config = dict(
    d_model=96,
    activation='tanh_gelu',
    norm='layernorm',
    norm_place='pre',
    parallel_block=False,
    init_std_up=0.0237,
    beta1=0.95,
    schedule='wsd',
    decay_fraction=0.701,
    final_lr_fraction=0.05,
    train_tokens=121100000,
)
Each number is 128 + 32 x the weight over its row's rms, rounded and kept within 0 to 255. Layers, rows and columns count from 0. The size above them is the row's rms in percent of the matrix's.

# layer 5 MLP down (transposed), 384x96, rms 0.165, rows 120-136, columns 0-95
size [ 97 104 106 104 110  99  95 110 109 102  86  95 109  96  91  88  97]
[[126  73 124 116 162 104 122  86 120 129 159 109 101 127 151  57 122 161  96 128 189  78  81 129 146 185 172  74  90  73 116 129 111 171 150 150 128 184 150 122 160 124 106 159 155  95 147 118 101 159 134 126 147 161 136 112 112 147  76 139 178  90 149 162 218 166 107 119 108 138 144 140 126 132 119 145 161 190 108 149  61 166 147 169 127 202 105 115 161 106 107  95 168 142 144 129]
 [127  90  53 146 142 135 117 160 125 137 104  98 110  83  92 183 130  54 162  93  87  91 136 106  96 130 132 145 123 102 121 113 120  91 144  68 115 122 127 125 203 195 115 149 133 131 125 211 135 191 135 100 122  85 112 149 192 110 134  69 119 153 131 137 157 117 162 124  51  77 125 116 103 155 182 134 150 150  82 133 137 128 108 139 152 112  98 158  99 130 176 141 144 159  93 158]
 [126 109 116  88 122  37  81 132 100 146 134 126 168 160 159  98  76 151 113 137 134 181 128 173  87 109 150 108 150 151  96 113 188 107 119 111 125 157 127 137 146 183 120 108 193 108 105  57 144 165 169 141 137 117 176 136 158 130  95  93 115 116 114 128 175 125 105 130 198 131 124 160 148 215  89 119 105 146 114 111 177 132 123 103 137  64 139 122 151 125  78 101 102  63 117 166]
 [132 137 111 105 153 124 129 232 148  92 117  95 151 130 122 136 163  89 157 121 123 149  84 114 135 122 124 136 115 180 103 112 115 130 132  66 154 147  80 126 204 124 120  99 191 146  93 185 136 102 110  81  95 149 174 147 128 128  92 138 149 153 142 139 140 148 138 117  98 128 170  77 134  90  96  91 133 173 144 145 175 165 158 136 172  98  69  53 139 121 105 173  89  71  78 104]
 [180 146 185 108 177 184 179 158 134 119  92 117 154 128 169 123 110 101 151 191 162  70 106  60  95 160 124 150 106 105 151 118 124  87  79 139 138 111 139  91 119 111 137  80 119  97 161 154 145  91 163 162 168 109  61 144  98 111 174 134 109 130 151 103 129 115  95 160 111 207 141 132  99 174 171 159 107 100 113 118  95  71 121 129  63 100 180 153 143  88 120 136 109 121 156 132]
 [114 121 144 137 122 190 105  99 194 134 125 105 120  58 144 152 156  87 122 130  87 126 155 113  55 142 185 134 160 137 139 179  85  99  71 170 133 123 113 181 112 112 150  80  97 133  97 118 142 139 106 158  67  91 111 140 124 160  82 112 113 149 166 133 147 105 144 140 157 148 155  88  84 160 162  94 107  82 173 149 200 156 102 170 103 150 142 124 134 124 165 111 151 156 168 202]
 [149 100 188 111  95 123 135 164 213 169  98 111 150 155 152 122  92 107 134 128 163 115 111 154 119 168 138 182  84 140 133 113 155 140 181 124  99 128  81 119 131  81 141 153 146 172 129 110 152 114 122 100 196 143 177 144 120 107 133 146 108 157 113 136 147 153 113  64 116  92 100 142  66  91 154 186 138 112 150 116 123  66  95 127  86 171 101 155  65 155 166  50 146 106  81 145]
 [ 86 114  49 106 129 105 108 142 164  64 145 124 140 109 127 131 100 112 192 119 130 138  95 147  95 151 145 103 110 117  74 141 185 132 113 108 112 147 145 109 136 111 133  96 240 170 143 104 116 132 178 103 140 125 140 141 117 140 134 111 188 117 153 155  56 196 131 201 138 162 153 135  94 121  99  96  94  94 136 142 128 144 179 127 181  74  99 117 136 113 122 124 126  86 127 189]
 [ 84 138 170 141 125  92  99 148 175 137 107 169 140  91  68 136 168 153 103 134 105 119 130 143 170  84 134 126 153 160  85  82 155  79 155 108 116 112 154 115 100  42 119 138 139  78 131  93 122 142 161 137  99 130 106 135 124 155 171 107  98 136 106 163  75 132 143 216 122  89 103 128 150 116 138 170 169  55 142  46 165  68 144 110  92 168 128 122 113 140 120 141 121 191 140 139]
 [148 104 140 175 104 126 126 198 100 128  68 159 131 223  86 113  90 154 136 125 144 141 192 113 161  80 103 165 201 185 105 111 103 159  96 145 118  84 145 160  88 191 157 143 153  71 157 137 115  92 162 116 134  90 143 128  80 175  72 125 140 131 127 149  76 114 132 159 106 110 121 143  93 143  77 144 116 121 129 104 117 129 129 157 151 115 124 158 153 104 133 148 118  54 159 122]
 [160  89  68 118  52 190 144 102 149  83 202 147 124 114 166  88 108  99  84 114 162 144  90  85 164 199  76 135  93 146 139 139 112 134 158 142 104 133  96  93 125  99  85 149 112 116 104 121 150 150 135  92 103 145 117 113 119 170 112  87 159 197 137 116 171 147  91 163 144  94 130 176 127 127  70 153 142 104 139 150 196 119 129  92 172 102 142 109  86 155 156 127 104 173 140 137]
 [117 123 189 162 139  75 133 114 156 106 127 107 145 111 130 191 114 115 160  68 104 161 171  86 211 101 140 109 144  85 119 137 126 162 130 155 138 121 125 102 104 107 177 139 160 130 209 200 105 107 115 101 173 140 159 140 186 133 194 106 117 154 134 127 149 123 191  90 155 153 121 113  62 117 130 143 118  95 150 162  97 145 138 126 107 109 134 136 150 115  59 187  95 125  94  90]
 [111 101  79 160 148 182 130 105 167 160 178 148 122 127 107 103 154 140 134 141 116  78 126 117  75 120 127  92 136 115 133 116 130 134 117 141 172 151 133 111 151 110 141  63 165 124 154 136  69 113 143 122 159  73 168 162 105  81 114 208 165 100 140 198 123  68  78  52  95 171 143 109 112 134 159  89  70 162  59  93 101 141 134 109  99 135 131 101 136  85 137  94 124  92 112 162]
 [152  94 116 151 111  90 146 126  95 155 123 141 139 130 130 178  74 190 179 161 151 105 111 178 131  44 133 123 146 122 120 101 170 147  79 108 134 146  66 123 141 132  72 131 152 142  96 106  82 134 172  88 160 103  97 102 183 155 173 131 119 154 140  74 165  88 128 160 178 154 160 133 122 128 122 145 142 117  99 187 217 145 163  68 153 146 132 156  99 126  93 175 103 127 111 129]
 [122 189 188 179 175 180 121  95 116 153 138 123 150  97  93 144 174  97 141 106 204 109 135 195  93 165  87 118  94 117 185 112  99 135 131  98  69  99 101 129 121  88 146 121 125 148 126 167 154 124 139  91 134 113  87  88  82 146  93 142 120  95 164 184 127 153 114 118 199 131 166 120 154 164  90 121  92 173 109 152 174 134 130 151 149 106 134 165 104  94 131  92 119 155 113  59]
 [160 169 122 158  70 115 137 130 120 135 113 132 114 131 139  99  94 117  93 151 163 115 108 121 106 147 172 180 165 130 106 110 123 141 130 105 120 131 182 124 155 179 143 156 121 141 152 106 100 118 126 174 142 131 109 169 136 149  82 113  81 155 143 109 146 173 116 106  97 122 143 196  37  72 117 149 133  55 112  89  75 192 152 106 157 188 111 190  88 169 108  85 127  61 125 167]
 [126 107 151 101 178  76  94 133 104  88 153 134 126 109 159 106 110 140 116 139 144 121  92 151 193 125  90 110  60  89 102 138 135 119 130 107 139  81  82 138 136 117 110 133 142  85  59 101 130 135 129  77 158  95 135 133 191 157 148 191 152 134 186 158 118 136 174  73 130 133 110 140  30 150 164 122 167 124 130 131 180 162  62 123 136  77 148 114 102  94 117  91 166 170 155 147]]
# layer 5 MLP up, 384x96, rms 0.176, rows 121-136, columns 0-95
size [ 96 113 102 103 110  91 103 107  90  92  80 102 106 100  91 107]
[[115 109 182  93 145 132  95 103 117 109  72 126 184 119 144 102 139 119 115 109 130 111  95 153  59 113 112 198 190 166 139 115 163 143 134 135 216  66 196 158  82 151 100 174 120 105  94 104 192 146 163 120 134 132 136 144 148 133 174  90 110 126 108 160 130  99 115 104 131 118  70 148 166 144 128 123 113 146 154  90 174  70 132 115 131 118 120 104  73 132 159  59 163  99 123 119]
 [147 116 116 137  60 135 163 132  87  59  90  93 123 114 156 133 149 110 130 106 152 172 105 149 131 124 149 102 110 133 111 196 190 135 169 148 187 140 174  82 147 133 162 155 116 120  97 102  95 173 101 121 103 122 147 120 155 139 140 110 157 116 162 150  83  69 196 111  94 176 109 112 177 144 147 207  89 108 138 123 148 154  74 126 152 191 101 181 146 139 116  85 126 130  73 147]
 [ 69 176  70  93 105 139  80 172  98 118 160 148 128  66 160  87  88 108 110 126  88 144 222 118 143 143 111  98 105 146 171  93 171 111 241 174 112 117 123 110 114 113  97 112 148 125 119 106 149 166 156  97 163 154 110  85 161 114 106 110 167 142  94 136 125 154  99 106 135  73 178  88 160 108 116 156 158 142 138 171 118 126  74  91 115 163 114 142 151 112 118 142 130 140 115 141]
 [ 95 140  98 118 116 125 106 150 129 108 104 138 185  94 102 140 195 135 133 122 117  80 104  82 126  79 145 135 127 126 126 139 191  43  64  85  96 143 158 116  91 150 179 135 105 136  92 133 122 125 169 104  98 113 129  90 143 105 156  80 174 143 151 144  72 109 127 109 145 183 128  90 168 101 183  85  94 174 153  89  71 104 162 139 185 175 154 117 139 142 157 173 150 159  97 146]
 [166 130 134  79  93 137 160 133 129 184 132 137 132 161 113 149 133 116 166 184 128  92  63 176 133 215 138 170 110 138 120 114 131  90 106 182  88 161 101  76 126 173 131 130 145 108 137 185 113 167 175 116 156 167 101 135 116 179  84 152 113 133 149 123 183  93  95 141 116  88 120 108  92 102 152 174 135 124 151  93 117 113 106  93  75 122 131 102  80 123  88  78 169 129 207 116]
 [143 133 117 106  97 185 123 121 212 106 102 152  85 145 125 115 104 114 119 162 158 117 150 113 136 115 207 155 121 149 102 149 120 105  81 152 147  84 155 148 164  97 124 122 115 152 156 152  97 115  77 121 151 155 123 110 216 168 105 128 124 113 145 101  93  84 112 139 142 168 199  78 151  70 127 170 101 118 169 119 104  87  94  81 136 188 132  83 163 150 158 101  94  93 173 169]
 [158 122 141 136 117 101 112 144 142 147 129 121 117  90 121 129 121 117  95 212 157 114  96 158  11  83 116 133 103 104 106 139 181 113 138 146 169 117  35 129 176 174 135 163 116 175 106 118  98  95 142  98 121 121 144 160 119 151 125 173  98 102 138 117 166 134 179  86 152  88  82 135 169 124 101 157 110 100 153 115 114  89 152  71  51 160 140 172 148 139 132 159  96 125 126 153]
 [ 89 128 141  86 128 119 167  85 105 164 116 172 158 195 126  95 148  46 199  91 156 128 152  42 151 195 137 134  93 134 116 148 182  90 127 119 161 165  75 110 114 121 123  62  76 135 135  94 107 164 149 178 158 118 148 110 122 171 129 130 159 123 185  96 107  94  96 105  86 158 125 118 119 128  77 123 102 119 142 176 107 119 101 152 138 131 151  93 118 152 128 146 132 107  75 146]
 [130 136 123 153 123 148 124  71 136 212 154 143 125 109 121 156 164 108 112 118 137 183  74 136 113  69 156 105  99  92 160 148 124 105 126  99 181 125  99  91 188 143  55 131 143 185 139 136 112 138 132 127 191 134 192 104  96 112 151  86 137 141  29 112 157 134 175 139 140 124  85 132 114 149 136  89 140  69 139 154 131 161 170 131  70 113 109 144  78 162 165 136 120 129  85 137]
 [116  77 122 163 137 122 154  77 100 180 129 132 150 128 134 101 199 175  91  94  82  86 133 154 132 122  79  78 129 113 105 156 113 211 161 125 184 105 125  79 116 126 151 152 151 187 123 123 101 166 140 145 117  83 172 108 119 166 143 107 112 140  96 110 110 108 160  64 105 163 135 143 178 170 146 101  37 145  85 126 120 121 127 100  96 110 134 147 183 101  92 163 155 110  97 111]
 [104 135  94 154  93 177  93 141  47 172 114 122 100 122 121 107 157 145 148 132 141  79 179 204  59 134 108 104  99 140 132 138 152 137  85 114 111 130 174 126 191 199  66 138  76 123 103 123 125 164 103 116 154 166 116 105  82 134  79 175 123 144 135 135 102 119  87 116  53 131 151 135 154 186 118 105 129 161 126 115  57 100 164 125 155 135 102 169 132  89 121 151 109 138 140 111]
 [135 141 141 133 155  83 137 110 132 124  50 118 156 147 184  71 125  67 179 188 128 205 126  79  98 131 131 129 144 162 116 123 116  44 116 146 130 148 103 129 138 170 138 162 101 137 173 134 120 105 150 101 156  72  94 147 149 100 205 107  91 109 104 136 104  94 137 120 178 152  92 111 126  99 201 129 136  98 147  77  75 127  82 132 105 104 136 120 120 162 136 161 170 130 110 159]
 [135  60  98 160 126 176 102 101 129  97  88 103 152 119 154 187 140 129 101 105  83 112 121 129  48 155 155 116 155  98 148 115 195 100 105 115 142 147  80 133 208 100 103 110 101 140  80 153 141 138 107  96 111 139  85 114 141 151 120 204  85  84 180 126 149  81 174 103 128 148  80 129 131 176 150 141 116 189 108 198 149 109  89 118 104 176 108 127 133 108 102 135 129 116 133 161]
 [161  85  88 117 130 151 233 142 164 124 120 185 109 165 141  92 107 182 142  85 168  94 161 125 128 172 134 105 121 144 134 144 139 106 171 138 198 142 117 126  62 164 126  98 168 111 143 119  67 111 117  99 108 119 135 137 154 161 127  85 140 155 122 113  92 131 133 130  91 106 115  72 123 112 109 141 224  71 131 123  74 115 129 148 144 169  82 142 104 127  85 157 136 142 135 188]
 [134 101 178  99 161 129 100  74  55 127 142 166 148 132 119 134 115 108 171 142 131  71 131 114  68 155 157 142 114 126 104 121  54 183 135 146  73 136 152 148 118  77  83  93 123 181 132 117 167 157 144 133 151  96 148  37 132 126 183 160 102 152 117 165  90 131 128 157 169 158 114  42 106 143 117 131  94 141 141 112 102 162 114 183 114  89 104 184 162 122 117 153 149 114 132 136]
 [161  95 180 155  86 131  88 143 139 161  95 161 143 139 121 167 109 150 135 164  75 116 115 143  84 193 119  82 146 128 157 128 126  97 119 113 125 117 111 107 144 146 129 131  79 150 135 160 159 106 168 112 190 137 126 151  38 117 133 100 161 142 165 131 122 125 166 133 117 130  83  75 106 134 110 122 119  97 102  92 140  59 237 161 152 116 113  98  95  94 162 126 117 109 108 217]]